{"n_layer": 12, "d_model": 384, "n_head": 3, "n_kv_head": 3, "head_dim": 128, "d_mlp": 1536, "vocab_size": 11341, "activation": "tanh_gelu", "norm": "layernorm", "norm_place": "pre", "norm_eps": 1e-05, "positions": "learned", "qk_norm": false, "attn_scale": 0.0884, "bias": "all", "tie_embeddings": true, "parallel_block": false, "init": "normal", "init_std_qkv": 0.0545, "init_std_o": 0.0111, "init_std_up": 0.0545, "init_std_down": 0.00556, "optimizer": "soap_variant", "lr": 0.00507, "beta1": 0.95, "beta2": 0.95, "weight_decay": 0.092, "lr_head": 0.00759, "warmup_steps": 200, "schedule": "wsd", "decay_fraction": 0.672, "decay_shape": "linear", "final_lr_fraction": 0.1, "batch_tokens": 131072, "seq_len": 2048, "doc_mask": false, "train_tokens": 397100000, "steps": 3030, "dataset": "wikipedia_en"}
Each number is 500 + 50 x the weight over its row's rms, rounded and kept within 0 to 999. Layers, rows and columns count from 0. Numbers have three digits each. The size before them is the row's rms in percent of the matrix's.

# layer 8 attention key, 384x384, rms 0.114, rows 110-127, columns 0-47
110:423547507500540475526468497434541459567536564490515469600540466535452424432504453492408468591520432469513489476521479497598407538473533453506491
111:526566473475402489465525501491484479578465450535548546516507537522553506489601426551517392445489514459550461446523430480477624552569471597461560
104:469506484514474495499559434532567461597597573584605559545468481473470545528490495504509473454468484571615495549458403424494451507333501527548512
104:415493501434453491475441504481539510587403470462513481532545536478456484528516513575505536487520431509500492478581479426555531581503514562443450
106:483435479532546571507517539493508412528575583498451514546536490495420439546465590319419407429468656497632469489553492442471497452520363531473490
105:565498463491521505448602488589460480481396503547376552515509498518534447500533582479476418445487484544466509504536493603478396507458481474583529
104:468559455476477525558487378551473470444459520511598426530475424576583520438548500459462562526534511512587536547457605459530489457477438534471470
104:544442481560507559470503516562603614535465532445485555517552367519508568483440525428572514460461524597524497489548554431594527573455544424565457
104:438547418477548557517524538511553469463384381549527633501603514455478559599454587456541525499503506537566575480494497497508470453408455521532655
105:505462490437561492589512422560509522457524546532459544482550545454480420484457544556501500473514545456431500465493443473443451525550442458497485
103:554535454468501479504493493405437421580532525465515549412545537514409536512569422547518543443519533482464513517505564434486521494622567439488455
107:398461535509483561478476444579493430413520462450577480549506481505567515532453507614451521520409529515544513588607528492531557450460500534580558
112:438492543564494522527531537476569549493442514507420483484492545470463404520372481536527519539605498496479414540458550474553578482521528600473607
106:468509581513460438424466513510499499552470472550576564467538490519494493557542607565473595535485538546522498534448520493465387466468526431464518
102:580489578528568557435497596584516545433477402497517527441521492520418500512436561506549545518559544546511486561474500534520534532513448473454562
109:535481482564414533458539478485586461483546521429475484390492517491502541431569513544452487481461454503503537527543581562458474467384483485537596
109:536606516520531592463392503545534448578411522467578486576527445518499569467511461456509465485551473561354454511532445553505479437528428475519499
103:459471479558516542545561493564559476600581518476458585551372462423478461485489473547540442549485489459568521539515476503470519406507470451495560
# layer 8 attention query, 384x384, rms 0.114, rows 111-127, columns 0-47
110:538583517486455471551500521528511564533516462495576507535542464454558481503512424533503473537445469511439560494493488513561485537448548519572537
110:504529473472471550606563413435506523477467493595564532483458488487536399422569533534541498516447540477465520444451437492522523525434480522475540
103:415564439561466455425441479614462472527455446494423578464537544459447549483422519377490475499535462508471514504499430502425551491561480534489551
111:524443353498513537456517544533491452505495513485476497483559513423411463525508597508463560518450487523521505486465478457495431470452503490512557
107:544454482545568415535421432503470409587525557597482471411523521533451441530536538594549450437473508506511419473491479565558521459370462567521488
101:521462532508510568545477518382547415468462597476538576457451476451488402552464465439439534517515544539566399529467522440476517498538490501463465
103:565442477511610485533496395527586453533514571492555518511403597478433433456479540618596539428484508549507543458564553475520491512469500466468417
108:408493422493537501446429499497504485482552410473497587420448584423567531582598517505553489387537485531448514487481496539444478536450509421542600
106:548465464538563560511472507531441556529579503446534520645459497481526503528511532544453546459501572541574486457576483432453401474393491463483494
106:513549463502473438465516554495484541511439560471495495417520459493458526503487466544562527482589419488496452557472450498501566545487486452526519
107:466512509462580473457475397525500563448509457552561510510468503474576560455432487521498522501518491496539500471427441470425618556453530615534449
108:532507498534535560492543479495493428482524490522433449517545551458494488583458460519477578490505532550516494515482570467483500468435524448487558
108:535517548464518544482520561418484565564552592479467546557485486507463523534567496588483468485480497575492496543442542534433430464516495482488613
102:458497498569500509482505532464582405497501445485463463510481499543486517521403548508439477504521486486406528481540473545510518520569417402516610
104:510557571498515513461545493433467593475531482525446585434430496430412495435460449432441501496455438500469430506493431507494466449488494482603458
109:410472495551615515570376542435454511555506520519532511461520538393567526584511543533512472456484390573416440546554498524504480432587491470466450
101:502474528534452619485599529450461519480578483495476646514413500466450480512481489487453499599487479440489526537445458529399539488582488438544456
# layer 8 attention value, 384x384, rms 0.158, rows 0-123, columns 0-47
122:463492406556473428520470568553494474457430568381466510405568525446462467440505447433486559548575527570487525562473522486516506517584502484440469
114:482511540545547557506500451526524422415452453411446546443512584533504481511437453456453567662580571518474448470433480538483463474451484553518472
112:521534464489483508465514520676417447556482468533455431420449570437575476508469487584476535513529510482536494420552553491417525512434542526601480
118:502458513517515474532490504485525471467477556500458572466493504481412586535544510520478523447466510451493490502580504562510535581461554563515486
111:606486537514470509438505507573470496511475496424529502428458542552555455451530495558582453510487557520371544407478533491547449540491566487514546
114:566501453558389560395535481467537476592563470458552505505458507468430515424515533451467520457407479501390589482490502494536430522422437468547479
108:535475505476391497514446500513534532492492435505515564485463457474524550464541492526505407553408526519480522549572508510508508512379527475481516
121:535522547442602474470520537559460507626594495475500511489505543549417434488522451500558500457496620516511523599562460555564538603418610545454517
117:507576580528480536510505500516511460561602509543539484521534454460459492599490508464461488406568447529521537405552545448498483409489634480457530
113:542403434468518547537548504515474482508545509459363469463561525475510542519468521577509484515393499508477375470471501577544499603525436491405554
122:590495527451472482475510480545553476560476431501503444516501526500597467491529547503495504528552477479562376530532553503462482518599656386524572
110:463495582515505516509488534509480442532437507569459530469439483497588465531515516472478506543444498478558491524464617532536477434372489505451525
118:407471453439488463550517517435444509616456414389557576544474479615544475463478652468595532529473475427587459527451516509524509420484513519526485
117:484586383485538470532484566552430542436453447496505545517540494507506393562495509470472531458556473450540454502418502465468482535626450472524525
114:427478511599523473533509501524556515578628583465605530513547485467531453482444502478549517528507500497539435476480438405496561507638504532477413
113:506386532437493564544464514505451541483502429527531429516531567429525531471563538565512474463518522483474447487563468478488587460494481465455430
116:601485408471486542510554412492463552581449522496473455478537532387592573549509460518494500441572541492531560512475502455468464506448528550445361
117:442507583568517485502475523536487468496543457505524527552504512527526566493350445505449491423438515468611407451603435531538494539549436510455541
110:485508466488565507495532487436498419463479461392470525517469509516514426432464424553530416526477456451522520510412552512552495556412575529447551
116:447468478533490446467465518487523563463529530627513500489484515442539511516576460476626504554543497521500395480441484487537482521494548461522437
112:528451470498534485482488507488536496478476485495619490517572488449507565472469464543491457510455439525444489537595546484404388363521500452457573
119:421518462544536472574488474505512538494432536514421503513510554420510496497464653562458462477580493512535484507456589480410624476419462422535524
114:472568464531415527667480480478549488458519578528477524487491457489407499522548485561549509514487425445476428552434570459512517449499459469499464
117:431487464599536535485496503515451401592436437570523463490461480431534476485426513498580545532588505474498529544474459586501427458521527470495538
115:509517461496489443403445580316502504446559539479500496496426485530390530493577467520521557493521479496423595432492511574475501443412501493589577
114:434522439425522626517597551526492578441527485549462468461447506435454448480484462405512491429389553504471488475592573537618630506483520449539461
115:486450609434487584541534482437506508544427488513570514581456520575535509389508548511467561548473516510502501459560486565568438467557609492497515
112:556487545590571500489595466521519553556548518510468478457511484400531460409523565523538531500364555472545485591468500587532507500537446440484443
114:588506503509495542551622479483459499498435610519558519437576511479479490473582501529465477506473512469532540542490554454541518569465525466534532
121:534434427434484447521519471488504564565536451464548518536490534491441453483494598483476534483483484512572566478511482462506591550585548516459508
111:544428490488443498521496499467442473484614504545526463527542474521478497459454522557527489565511437465448514431522534470416541492482524596474491
118:523519510530499548553459512462480470542456466516459473557588519543636597426486421528525496527493478430588494503573546539537554488540570479505437
109:514543599486387505484441524506492429527541483475491569545552507554460548479447382481469531548553485546456458600467554549544539451487452497509485
118:496523574491417409445521555451421624483524461480484490495536493566517513532541533514502510481482508500547449513460531556388538486550518462477536
113:554554461483449486466469540507599371438439530504499546481468517464498458423516491610558579480391558461518465571484589467571500520516543506476454
118:516578478537496488519571555556437461483544459511496507495499521446532523473535342559457545441500482633518514420587494547463461540461547563470412
111:538421446458595568539586427427395567453575434537407561564600497453562527499502547469485527557527437540431515469482530547531483547518468470499503
112:514470476552628476461583485401458426504429442429495452580524535492542534448530564520459443548525490558479536545527563474544417424505592467466487
106:471557499515486543476430486567579597495455437430545462450494526506530510507443471471485436499522378513424508518506559546564577546421453541487543
112:509512493485519485523520504504523425482528496582546552599474505502550455419378522481593545591459449531504557489589541542573389510571426392546498
111:479581580430402594528495538572430453496534507531588480472489505427519447509379514613433463500396441474504460445545496458502367463620466532475518
105:511488467476469608525449536446465453516597530441442555447402515527488509512559486543598473505456555478512422515508500500510506494590490538459413
118:464453543479526440415504495457514498542561482503515522429522502488455481455488440583556528498529515632436538571516472524559436493609450514655433
113:477464532464513507444509563464540461580522440441536546524507466512516464452493509489428445410467543398461511462451526549504512581541503522505472
116:523571443442444535522526503538475545508466473531537540588501521451485486491537383449480445560506499564543522608510465422457526441509528462485556
109:526513443535519515533417493501492559491573400566486458462459494501528456477469510496554572468422505513425606565522539490436598497419469590416463
116:563478538545484611494408568455511479554517501447527497479504485540533571446502526595603485450532447473470425403458584510484465508449466510495521
120:525433467548461479476420493479431589529498451525519441441498467551509512552553566459417508599503442472469515452478505517453415465482585514535558
112:520422489586507459520556670426421376481527513524558524488535556419443586465438506472495490425518453531587548544472536558517496557473455447465478
107:501569516498510476511484399496530508503553510541415533573506460600587599470597488490479623508523489491357554443506477539546439510579392524530509
114:489549541559523540505526440463469425559527415503486570553510517515503488478423494433501461621495515438547466546509486486473531387454537437528503
119:477478483561434507513490434464499504463562615463540514524582511522519515447548456592551533576462504463457459478462470545518488501544619521439473
110:476532599511529559483518486552514576488475480508535511510495517512425386416482497489524508518503515416456426492484553478478526588567496453481540
115:528545449453478555447577557436648479474533488524458499477454503517496480444601496497521498536585518532548498516498523463544466592572553496482548
118:425468582414551547523460576524507528582441432585484529470438484503505506518492446484449533531541528453457546487356492526435504539515547504451437
115:461564510448457466507472549531506439588532472486471513456524516504584514467478438513499507478543462542547534497580448486553536422493434462464524
104:554460503554428429499395392609509497481415441493494449599552477473536452450545480423570468699441486460628535560472391477567489463484553499488498
119:519560480544443509502544545512524486413474429510512550503489471620514511613549577461462536455469526540522461550497495503493523530443481487425539
115:474473578499512547489515540424492607596537514493570412498431449386536494568458572521545528504524579444473516563476507520479539467432454470509469
122:462436524479421406567453540397464507459425582463425433579452553449503524446502502442566441491513571561599485356533591511503416480490455494581525
112:476445515486513571546457483501407516504449457523531505606491487561546428419446375470503443502519570485520460504444511481475538523514573472507622
116:525573453444590516503490391523469506550513530461528541493414559601501527508413590564446469449507604506533461602469519530471452481572438584584599
109:506549465567324482487479395392439455486414493558442547407525511521472455557504441486529496512422494471433441538455422555608506540520446482443516
110:545520443495443504544543520551460500457444533542511555523374465481480507515476526476374520579486472508483464598578546506507441431445502526468580
111:536581525587469500474449568424494552517529511524465526511497480526430497497383573547466482456466532434563526411459564511557529500522564611506602
105:567576472510404502494469480510392487540499564504420424417443547474495490441491534441476537448538486578451548448485507549464436413434590541535519
110:456491415440453514446573523545474475565520505434601560447495529562458476490552531420520525587530437491536569530471484505526530474607454515476490
113:475533499479342457532487470528476519490549524522488500538536507585497556503458508428469634487420536452489599533522457536488460456562450492542492
112:518485532459536456394560461560586501519520467620577586483566532581487539448511534528512484439540488471557459504498572512446615451526431551533535
119:480516535580463507568418489428479465499488515572462404556487557411474514528461525603533598526504512475459487555427469461454434439539447454432487
112:511484595469513448377459385493494583474492424472531471549455541476371449527507483500438476484456455476492460463463537513484473474568497544527574
108:503518493475487463543548501405525490428451467514518397507475495543523580563471431548391481516506499489432421521499472491428491536562407566446425
111:504514519515464445504508486362383533520457597563473465431535439573473551441478557501457471506419435487558441484539422512574516475537546522466553
111:566472474488501529494468453509492469466488521454505605469551543451501442429521597483513533513486531434529499452453493465544529544432480431432527
117:454451495436491553559488499479525333559500565533427488595592537592552542471577509554401490512499481567549586520545515543564559488461529498562436
113:512490486493478443539503592470497543434518462472474452497547487439436520530464459505554517479558472440544580557576480459514534546414480530486426
107:485590503521552459467462435574450481549526481610559484511524509511502484527571460462622454495510434448481524532358610501532555475483484447532489
116:578383533555531544512514479605443499556518467531517502570516485486526517495544447598524491590468420469535559428566561523451418520499448539476503
110:505403491572432499489503472509387461546543471502549590556510460459495482496512557469608502521519481469450473630453553509538485546510406543450493
118:498370556522550485555570492510475473519460458541593459501480532448508497493440480479508430495447539470434493412477450497495516559414492481569539
123:500473580556482552477410471489522513475460511454507521557544460461550481442432506539484580424500453562469491529486403372530494462498455515585478
115:476469505512539557459502563401460520503496568465369471530529510498475508415550436484466524616528514538448545460535448477463506442520547542504656
116:546475444517421506511471490534485445476449452538562511500495490521517496442428496472463507628624563569467495437510449449500586440370457543537504
119:460514553503426510463454524487529459522554538525408465404553427533558430497550479480451521405465527476591525500442445564550562525627461419462496
117:431508497443588468468456506550570480444568492460488521406456541450523498527497537492470557484444527548506491447527415521539518508472465482509504
115:472450456508444441498604413572488469522469570528492529488472523504477513458561584472518423500413569469499454554456438455452560570503468594529493
114:494508474569519480430498543524483456437457450505461550489493497490443534417526515630521484404558463496604549482417437437446509468567620548561456
113:474543599524451576364511494551550538544519499522503510543486534450462495498454468492509450541493537477541514545430557513497495519500557546442535
116:481537558511399546500447526536556530582442536509473513442576551461420451556459496520353493545595536490449516494462440514510523413511478506525413
117:556450495551598489511437552596492488469364467544563491490610521536495494481510547477502565460520568509533497474514510518485520520415570465546548
119:518518416546543538560527431518406461386402517583488496469560473427524607443557553461442431525425388499484446612596494465452477436492512429550469
119:529595513511529577397445517456503440499472530495476523543489469548530482555596497463544430512469466400508498565516570437432464553529511495444483
114:520419527505565512449470511521505494530553538499485434527629509452399450531498514434583499476431442452526496556421560489470492546438528559540526
111:543494575579579455400509558502482497527335451502495513410541480456452595456535508502444581497584532435484490544478485576509543490409481516421484
117:554542543531544537494460456476423432432491531474538533580491504533479495451547500554540457419509553400495587583611469509485437463500452624517423
118:517540470540477513470404460581470473528552518441531484535554543517526522401485482389579454556558542453438544548535521474468492471507497556473490
120:496452514488466495344559499452462509496516484440497517561481527451550494417436450577519550460482538527473528457470504474427467541556416536557486
116:516454545508447438434524484454498533556493493482509547476468464477507510454475505572465442544469455476484530541513465553502587451491557515575507
112:520513467445505573507543427500514510467575555488414552476531499474497521549414447511425582503419574502531499536545506548417508486570467503507469
114:456495485442530532423506449488487551473502441427479521512434506372504498519510463463516496513464484478530528467498537461495482527528562478525513
118:455528467531474525513475493439519514581614476537559431538401490519595457479420533456531479452516530427505589512561487469508615470502421464492536
113:493535569544439496552509535552480464529490505426398449520474465546522572486415479604439461538473516546481553480481541524512359511481481532457572
114:535486433422461450497504504512446481471561456447580446424526501452506422483458531527455544487481435518403433569505428558533571470495551530494380
112:460468527623522571505462544454532517531471479516476496448565491459543456621444527519445479533484458517416492449567454441505534530493440594483446
114:479551557554502533489458489507605542368588445503541471471491441476498444506490445503537422473490521508473446514486486532491479569425494511472428
108:560533526488558424486497462538440410452478570455517489459544454471529513484558416513464619496415534437481401542494427423535512425557583516572468
110:468443428562482487430442469458471610418526545469500506553419531404538483554556502547437454608511542527587527540412452489497494490541569525557420
116:515611458555514553538487544472471452499556453423485527507450510507436529434599540490548417491593542429474587485560543459463559560477495535537440
119:502490508396533563499523535496473542480483578507473511407597490521573549441501464477489468463532479397494423559498529486526501512572505451458488
114:458421527412559522435558624500511530504536508520469455517444489546577584414465594455514487472518483527518476509499567447482545538531512475463542
115:478438530439524561565470517455600604424456464407466564471525487578446487517601489466631537551407394571438488498550438500494477508490410480520547
119:473502465497506489476432396498473570504459447504507483502538459510450531547492435538479478478495409470550503542507438358490468547542399508482507
112:490449467492529532503484476551461495459488454480416550490455479492498557479484514465604581559471424508456466436474501391517521430506456524565518
110:569492568547569557554493443529567460540516499522497516472528493511526452503555475502365514465405451450599464372500555489509563514485436424577548
116:502502547462564496510502494423464570477547472558400512482552517505515574490425539466529496496412451428507459440454473489484498504450428532485469
116:499522475511510568450492503460431515561463504472513500422473532481521456522483460547513520445471506434482492587526462531517474497523411507398530
114:509565594515469538495491502491477546512522502453470515504416502537533480510490483449530639476497420428513547546443455482556463436521407515515548
116:601531613507598565508443440495488514462513552445527426516469546538552475478452464624513546557557552493529527450514537570456429552514491484590478
113:450494524546545490468611551438438491498443547521512468570540542520439582518461509621516498591504496541480551579518492528457470518510506523551548
111:550482533506491524501518512537479453521479509531435412482572475496560520383526473563455414445479526466463522491389414453471521521521459436461420
114:486529416445531517546489469476599509487492547523543536532539515525559625570471450521467619451554472505394374540532541548517478464437528562555495
114:463591421458486541480512569492523423416468430457498452462452498480502560549508570432488490429618525397450463416521617526508431616465503556533636
114:430448463518474445545470415480605430477425468440522498546500564435506515506480518497546527462488436564399509481491418478503461488449497599528593
118:595530351499493484527561521461474501545502531504497460456507462461498473471507453545526399398488499562483368467496515475499483407506494412584485
# layer 8 attention output (transposed), 384x384, rms 0.134, rows 0-122, columns 0-47
115:461518437451646501485508398511505435497532569514505509539570477485478484471499447468488479532512440533534459469538455586438612533455463503430537
113:506452509532416443535513560488493484524563490523649459472509487484413417529494502580524423430453511502444498458475453453545503550539504480467548
106:446462439397495457521490480500495517438570567503527455560452538564567611577519552508449414498443580463493512584488527540512550478498470403438497
112:505522423554417392527548449466464580505488525603585487433530406508472436542435517548545558459490569431494400492591479552500462476432569502487590
108:432447528405485462420511475483468540669516483569522479537500520492477550575483513480526471558508554462489581493482435500426484513513454518569499
111:425471541382461541549617506525542472520525531533447585496528480456538499547509458592494451511560449492561509523486521468489517479526472614478508
104:472463529486491485607565494464492479461524516470531493374525602610468559501440510501505526497529572508476454542381562497516532440566497571520533
112:511486524434563511530500506599566505477429587487513540456527480483523424579498565566447447512452320504475475499506441406358515466551459498596538
111:428560448546448496497446463554535563499451443363513470482408519461511508464511451502491499503412510516499477556543519493483365466546501483530441
106:530553521510524452409529502579543464467508506494480473481471583493391487541508469481492396553567568546528605481519469531415464468486523577409550
117:554507569560513470483471376519492528502529600572404467496458554510463507461502478498472385460575507496387512545420474557495514477544366523506456
103:452449555404528459430532536563416514532522483474509463473521391519511427569506559590574541535543422462402521482580420463517524494570430444563560
109:427487525626557454483375488539493483436486497562533468381402489489432430519566526580499426516499554485452502557494533459458601449598623484517519
108:474450508499463440605537462479556527491446435452517422440502506511533598525509563532470480436500433597517510526490497625464532519448588507429552
112:477545536529389467460410582568402475475427649503465546508505442455503533515524476464492569539548508583460462562461529529547534483518464498537481
107:460514483504486585556517446476529486483499452494442565411455465463487517571521520506460515591567439526532465533430457565490484526580495518470500
106:510534463496566462521450523533483474480553559401557622501441481466430479474563455635461522508474553485498433493466424649516491544453503466478571
111:598519553513558542497509543450462452489460506436524471553530446389544529518613418502539532416558483586459522491385563499577509438439504467520515
107:496510499458433473455523480524530484466533488550464537474464500575527488556545611479585549557572524520489562514363563458438547464636545494601535
109:508522551458472448530550556608462584386450519599492574512477475549373476541500446367486593493476504392455550524472440580590532548525484487461526
107:528502460444547499530450494548521494549508538468429490482507494533445586393547518376483497519552508516462505451508416555471503550452449421519403
114:509418376589504530531513469480422454507495511475556523546459502463634434502433462496490622474503484484494590551564495414514447538556477539520500
110:517457450470541463455475383525507458494539529541505466558509421520468434519520594442437497498525509627529555378512515599530455554531481541554536
111:555516510442500410535479529411502579528573427488474512504408557438509475436519524544452467527383431512500466457468530389491495619518456589520546
110:435492523432571562624533557518524499449556490445435506458562525462496448488469472483435429458506465499476519492481387484492439496467511436463542
112:520518491545545443585451470576512521545559527489520546506462477593486442548432538503521438493510397372458516534417527448538521506476553479401505
110:498532497456517567526498497561472482465506451607480537467548474436506421483435452568503498440430516446504491445478517462516431545510476525509494
105:489531527462488529399492478505567575544448572456512479504497389612543550543560508511562469499637575486430358524556515459505463537516437502531515
108:431502515518497534503465560468496359532547513476446578561412587490461509527461525420467530604568501503453433482514460493525488430494554503441517
115:421452536447509497503558536453528457461413568543460498503406484531583544566515399476459503532442532460453568471508549473460570485469510523577477
107:441461467538471459548478558593439544497443531500523481426492457423425459484503401530530446603454480459398631424515418514540393530500385355519507
110:430439554523447483508514503642548613538534536432519366480471574548455467442498456505444470440484571477497484497511540514460490492526426528496496
108:527450495525461569566506490561434553456540500555476512499557505490427439464541531540547447466461481587449477457436415494441409537486560357500484
113:542446498433446613536598496577481489538455551451471460498430485416503465398436586434496454586563493535453475532559490537495496476492453523452396
110:488528495457613599462614444596522524495536548515478449481483557454499446507507556520447426501518509579540650505469503482467441469517511541506559
110:388464503525569508580406451475460500618489554448526561552484442513487474519517493451473433503474477527481447513567484577481503503523521437489480
104:510556498452362542478523495471485547470450544640476490558488465572512466476477469532539464447446625485474547431515467452477523439447541463373536
110:502571430430476403518509457528558547536507515515528571427502474440506540504529558531501525649473555456564514419442554519475535516490445524447494
103:556519536459452441514511561576476511481670516464501592551571581445458616509486484474474397474455446545545514548571559484509459468470463451571459
106:445537451554497468482533517531346478543526492510392486444575501473520486578553452573431547499535398390432332545498505511495448489525537499494462
104:552433502528603469470500527516392423537623503488510344563429403600562580543540457508495577404500571499444490489444561500455544481466423461479520
102:513439512511503462464408499539625512515525491530460495562538421457539451526388550491458462383533521449434471441518446567496437501468518586420475
114:539484521553445579492562488490519510475386502458492512588533458460465534542431569500526547581450549416468513470531554544495573461513559537376424
107:502438513506435544483517468495463469451446515469466435581527504594467467573521453451469457454443575526625523538454486506399487494544476474588458
108:596486455532541523512421482491576463473572478395432498430498475511503547487546545526513515470413500499393489522525569488508436509496492442561453
105:472593559481496559493522487453501413555538529504540450565523608484533571605562534467548571518515463502603420467424492496494388543548483486519477
112:455483496515514441494526391528488451546565454482492523550543480461515426507443502450587556458541480535518537501517446496546525414549453501461488
111:409494480395427503419534546501524539497499523449463495468512519536504498489433490471525529531535565532554362451452483591504523493480484563484502
109:538451418452508556517551489493527503427516466510528503461473440544464483498562479504529561518509569438501478502575555510407385501590471584556477
102:543421405498463490380523452465549581464482482514516493569449584470422428530544442545536473478440408584600477540438541552559526580452550490501522
110:540435528440466519488466536538527455549556534454526469485495601429494510593591643559508516494505493498488521400605540473578549533489505539498587
111:635469572523458527475471511457581517532515488493472489466466395435543470544459488494509483444514537618509515500519444586511472500488511412415544
108:464498472399478465505537431470503402479563410431501482422549497449444498534461540516557451527473503586567522456527448509478589514509476470490613
109:596497473470504441560534394444473487592411508524502531491499416473516545446450492449521516440422421508419488429425552543436518512457458516566481
112:445398475490577558505511506534530453429473586435488523562575599473508567461553406573521515448516437487531515514461565475534560373578468432469454
109:457471545512577464500526505470471534483491546548403459476423506559558426554532516425410497501482498534432561466501499488502533481505551542517471
102:539627447469473512457508528511523485550553564568434472445535464577445585588490548518403543492539516444435474490579600527481588493582504416560536
111:374477442527527467545446430539444564575549519363506441491498548511538478425484466417499508417404448484470544485470538517476599511582505533454438
109:553448377547404500538449534526520490457476446487526415525518445519465541498469486511396501467522395493507513455494400557559433519470464540511485
116:558493490537575551478469493495482543445487467443526619492521524516463507512612544491537508525462551484489499479431420543447447524518557582525505
106:431537581511473511510493517513488521491521544487490506442546451521547461473531584426431510494517607488451523585542455448571541529446514471523488
111:556604636590449464581528496572507476480538425495445442491511486538503426432557463583519470477522430485443605513435498536523518496517447521512476
106:592494494484532576518471466480567496484526513551519487457535493515436509496529496411487534576487449502556448492495497591438461500475538522531446
103:525456527423487428505511479478569460485502449458420570475530478567536559527594577472506410485489436431580589499409505500691585500425471448528492
111:485445541464492513535388487545504589504575440404617471514485456438473525502555480498500523455531478499571477572471504471474505512450448474519393
101:354406464516476520513470517530524491472450533507488587509539519445463443551502501505536485488512486527509543521512485576473448512511523498563534
107:616520531522542533594521535457488450439547465579423512479485489487532541436503446505508507467524557540480459453443490503583459472537483485493449
110:534513513542415468488557586468513514455516586497545479463421508493580558478554468464536399481437424525446541603593526539524566538643435539534562
108:520538541432563474635592461452492544559464531556484538430575491468507492531434435458506594523540523560469416469633500511418479502509527407520486
111:491430516462495483539490480509497467515499377566495446426538438514621552516599459576435517529460525487498487496442551524527525623506524627603466
105:399599411485523532534554537481512423520486535517542525480445514487583474554453525543488575535481458475528495505514493480462489440510545473492466
100:425459522479402541516411542495447526485585409426530598496497497477477449459495532556538440557538510588544395583403548501420557439457572470485450
110:440420510577467474453465463622587477487426466553506420600462609528489425518487511489542482535593513505526495455542466447526517470377469552518595
106:524481477517607465498483482501512520584504532539437491528478466497501625481466497411500512528437623455483584476495530534419501517503480576513556
112:551616499553537555520376484441547463529512535521480501499502566494494422606483430521509552549448475437402493464463447540500567453479458530570552
107:524408468522535555453390497515499483515540525628610531487527556446496489494439372430516544526486545490551480426426501483403545497453519570569551
102:605509511556514535515473582534540524446558448541488505452477464492545497509511548499522497520509578523480555528584543519642392498547493555466483
110:572545461437497445472447577442519480458496562503392568503539492465514451566497527487423482558536527559428386395462547601410518464471525421537491
104:511469466591524518530547449465591523462519517408478475487544468561455551461485447575414649457494468485443534479533521432495494494526546515494464
107:495457454555475421465536443483563531536491511517397534472538555573521484517482518524434493496487606587574484488453508485484512401498497515474587
115:505531489500516479517438426574503575481548524497521545416465454510430496518588497457457499494470521446524475489542545511604439526492563546480445
109:570418479417479474415478509441406494524443439452536442533381508464451562544502593532530478568534473486468438548395473452471467490508544604514445
110:475522494480474523518476522508529549508567488563479532499569567527515441473519467502492503444551511479444431506508632469531462480531535478523532
109:493557537442517482493440434512537500427408355512524482527394478464483471458537438477574531552556504509506505540511529504488521562369589441494516
113:474513504558518494505470520431586427449446487461507448540503527549499505453579487559396510477497488465498526457528535536415440502492483539494481
110:545579486458504475522438509529470467510472501434507457448481343502441591524465436503533450550575452563594495530412464511486497470519441428476593
109:497463429592510506518447487564492479492466541534561481426486487562489480588504407423533525579499496492448563521538448447487512494499452582546475
108:514607409492450472508511415533550548494448468491521516484511539553584564408524563494501573517484469476563502561459450443613526496530546583499407
113:529490516437537567502489420522503493470526498508516496547477414433507508515521530554539588482553456508520489464550577534609482404497467520499503
109:551603435439559482545452441485553430436557523460390508446464564488446448598420425531553515580539498603518510492526511461431501527512480517406464
113:510559481412447482470458441527549617486506517424478462556490520506495460503456475535516600492463487440534556403513544555607565525390423520510534
110:444407534418545507532530516517484483463477525396563427470397624520471551470510604475457449561567487569505611515468482478469490515527494407587536
108:531547537535512486445439595433412551430424503566522524459495577425592530546525457443471540521479510491442529596550436575502508490472473556541444
105:560513447409474415593548444533469460527577482506538492473576554527594382489484477549472517516465474542523543505515362386525454492515516443492506
108:494409339439481544462466549431519602483435495480536546408531570541440385541459327440478532560464469447506550474465549522432494578576526457504590
112:378491585546518514420482486500484576517483508551492525547595448509519519503569510622507441513492487529505508497493427584498473574574535431508505
116:439557493475473438538477467454573555478458486514480558540454471469572514452546590449531481528541633508529529534494519594412479483527508497484479
109:551518470445501518470540538481548444537558537545478444474373519465599468473523504464579561431540484509573522452520582601506521496450526493510599
105:537461555515550437507478588460520459513447469476497491513491499554490498464524423520523484480584493519485452458482443570563507509480527464477505
108:441536459447528520444447487542448583425477453491462458572524529626537401467501570451578532456532479623481450522541425516557529440460474498607515
113:520434454538489485514496438517514402518548503404476619482522505470454447602544534540506547503517525567480493488504510529533461458565450513501534
109:465528473430548478428490472519545482500594419440503498488448516500572461463415574458493489568486502509403456508505534489579498484490405484519560
107:520406568561524521529617500529592449528483484503534539477436487533511508490521489480595502461539520532504501538535561513604494510493533573427527
104:529442608479509472481565458519404472512558438496534484581447578483438559438552426437451609501497438496546502522500532473529477496482507460552524
110:502471439430485528581475455483425467557437614510524439478510527481569480398466509500451571481454441471571536538553439439406470468501484420519537
105:530579523452517410477500506459539515549411509553502499559502562587454632520415590410464412528502402545507563497492478587445431526423537449533431
105:443581514496549579431434466523530373522455350443390412469542605580615488514442512462509618498490420476476496508591490497366523482559564467441527
107:429462460502487431485490548471483475561421549485530484510635533492580479603563485516504456536462621479537522511438489571517429483509483467477558
113:510496464456451427481468485503568468568515439585500504496467422513495508600533476464557474490501553527448548534484526592487445447510407538482429
105:559469419533392520535512460496514437594437500478501554465583459539511441488398395498505491498557510444476534526503480430522473562543407467500479
108:467572500500448554514552418498524452485605554444430522487404522487470514469472519452497452451482566447419442397532471411453548498545524468509410
111:530504544607468558479524583610473500514557488555460565482537537559536493445470513497511494497530475458470521446591513455512535462386530510467537
109:432470451564390392591527476523452473489583527494594536544509506528407507492447535601466573465475535413405489444609486520452477506460515451447487
107:427582347484519453526589516407545663481524460458559497558365512470524584535504520480491474540575610505531552409477393529482576417425542562533527
111:488493468526486500464396518574446454545572437476482423566405640431474540431403551539451483492482500498409507489481494484578463575531510459490523
112:516477600519460466548487490524521564482558519563449537530465486456505550520458570483475478517531530513535436568483470477461419549517541499580488
110:509514540482452416521547530494537499493570373386477435501534581509523487409453435564452497514436440444430440612543564534503553572436524469530552
110:514519525505447470489521516432520498474501545572470574559468424474415478567596506500459495504504433553548385468427556478514437482364455526540500
106:573517386432561436510595423477468483556538450464422515461429504435509543463448502475533521404455535491554503418521523562579485482463513492546457
105:589481509538478473504451468490590516540438535500502430472576518547475481458478506519530514497530504492530535477524548484575590478488483537548543
107:561427496452475465497474478508478538475555390483456557542489584490446369571493487444487378443465431514537600473478473619560508559465570422472502
110:575458486484490408550484429499545488492541474492516477523509447471562455587508451484484452532525461459510493464496474428436556524458563517456572
109:505492520666517444508405490474490562563568550528435614492574488484492476518521436556341574537475536555538510560542501409489512594524513514365449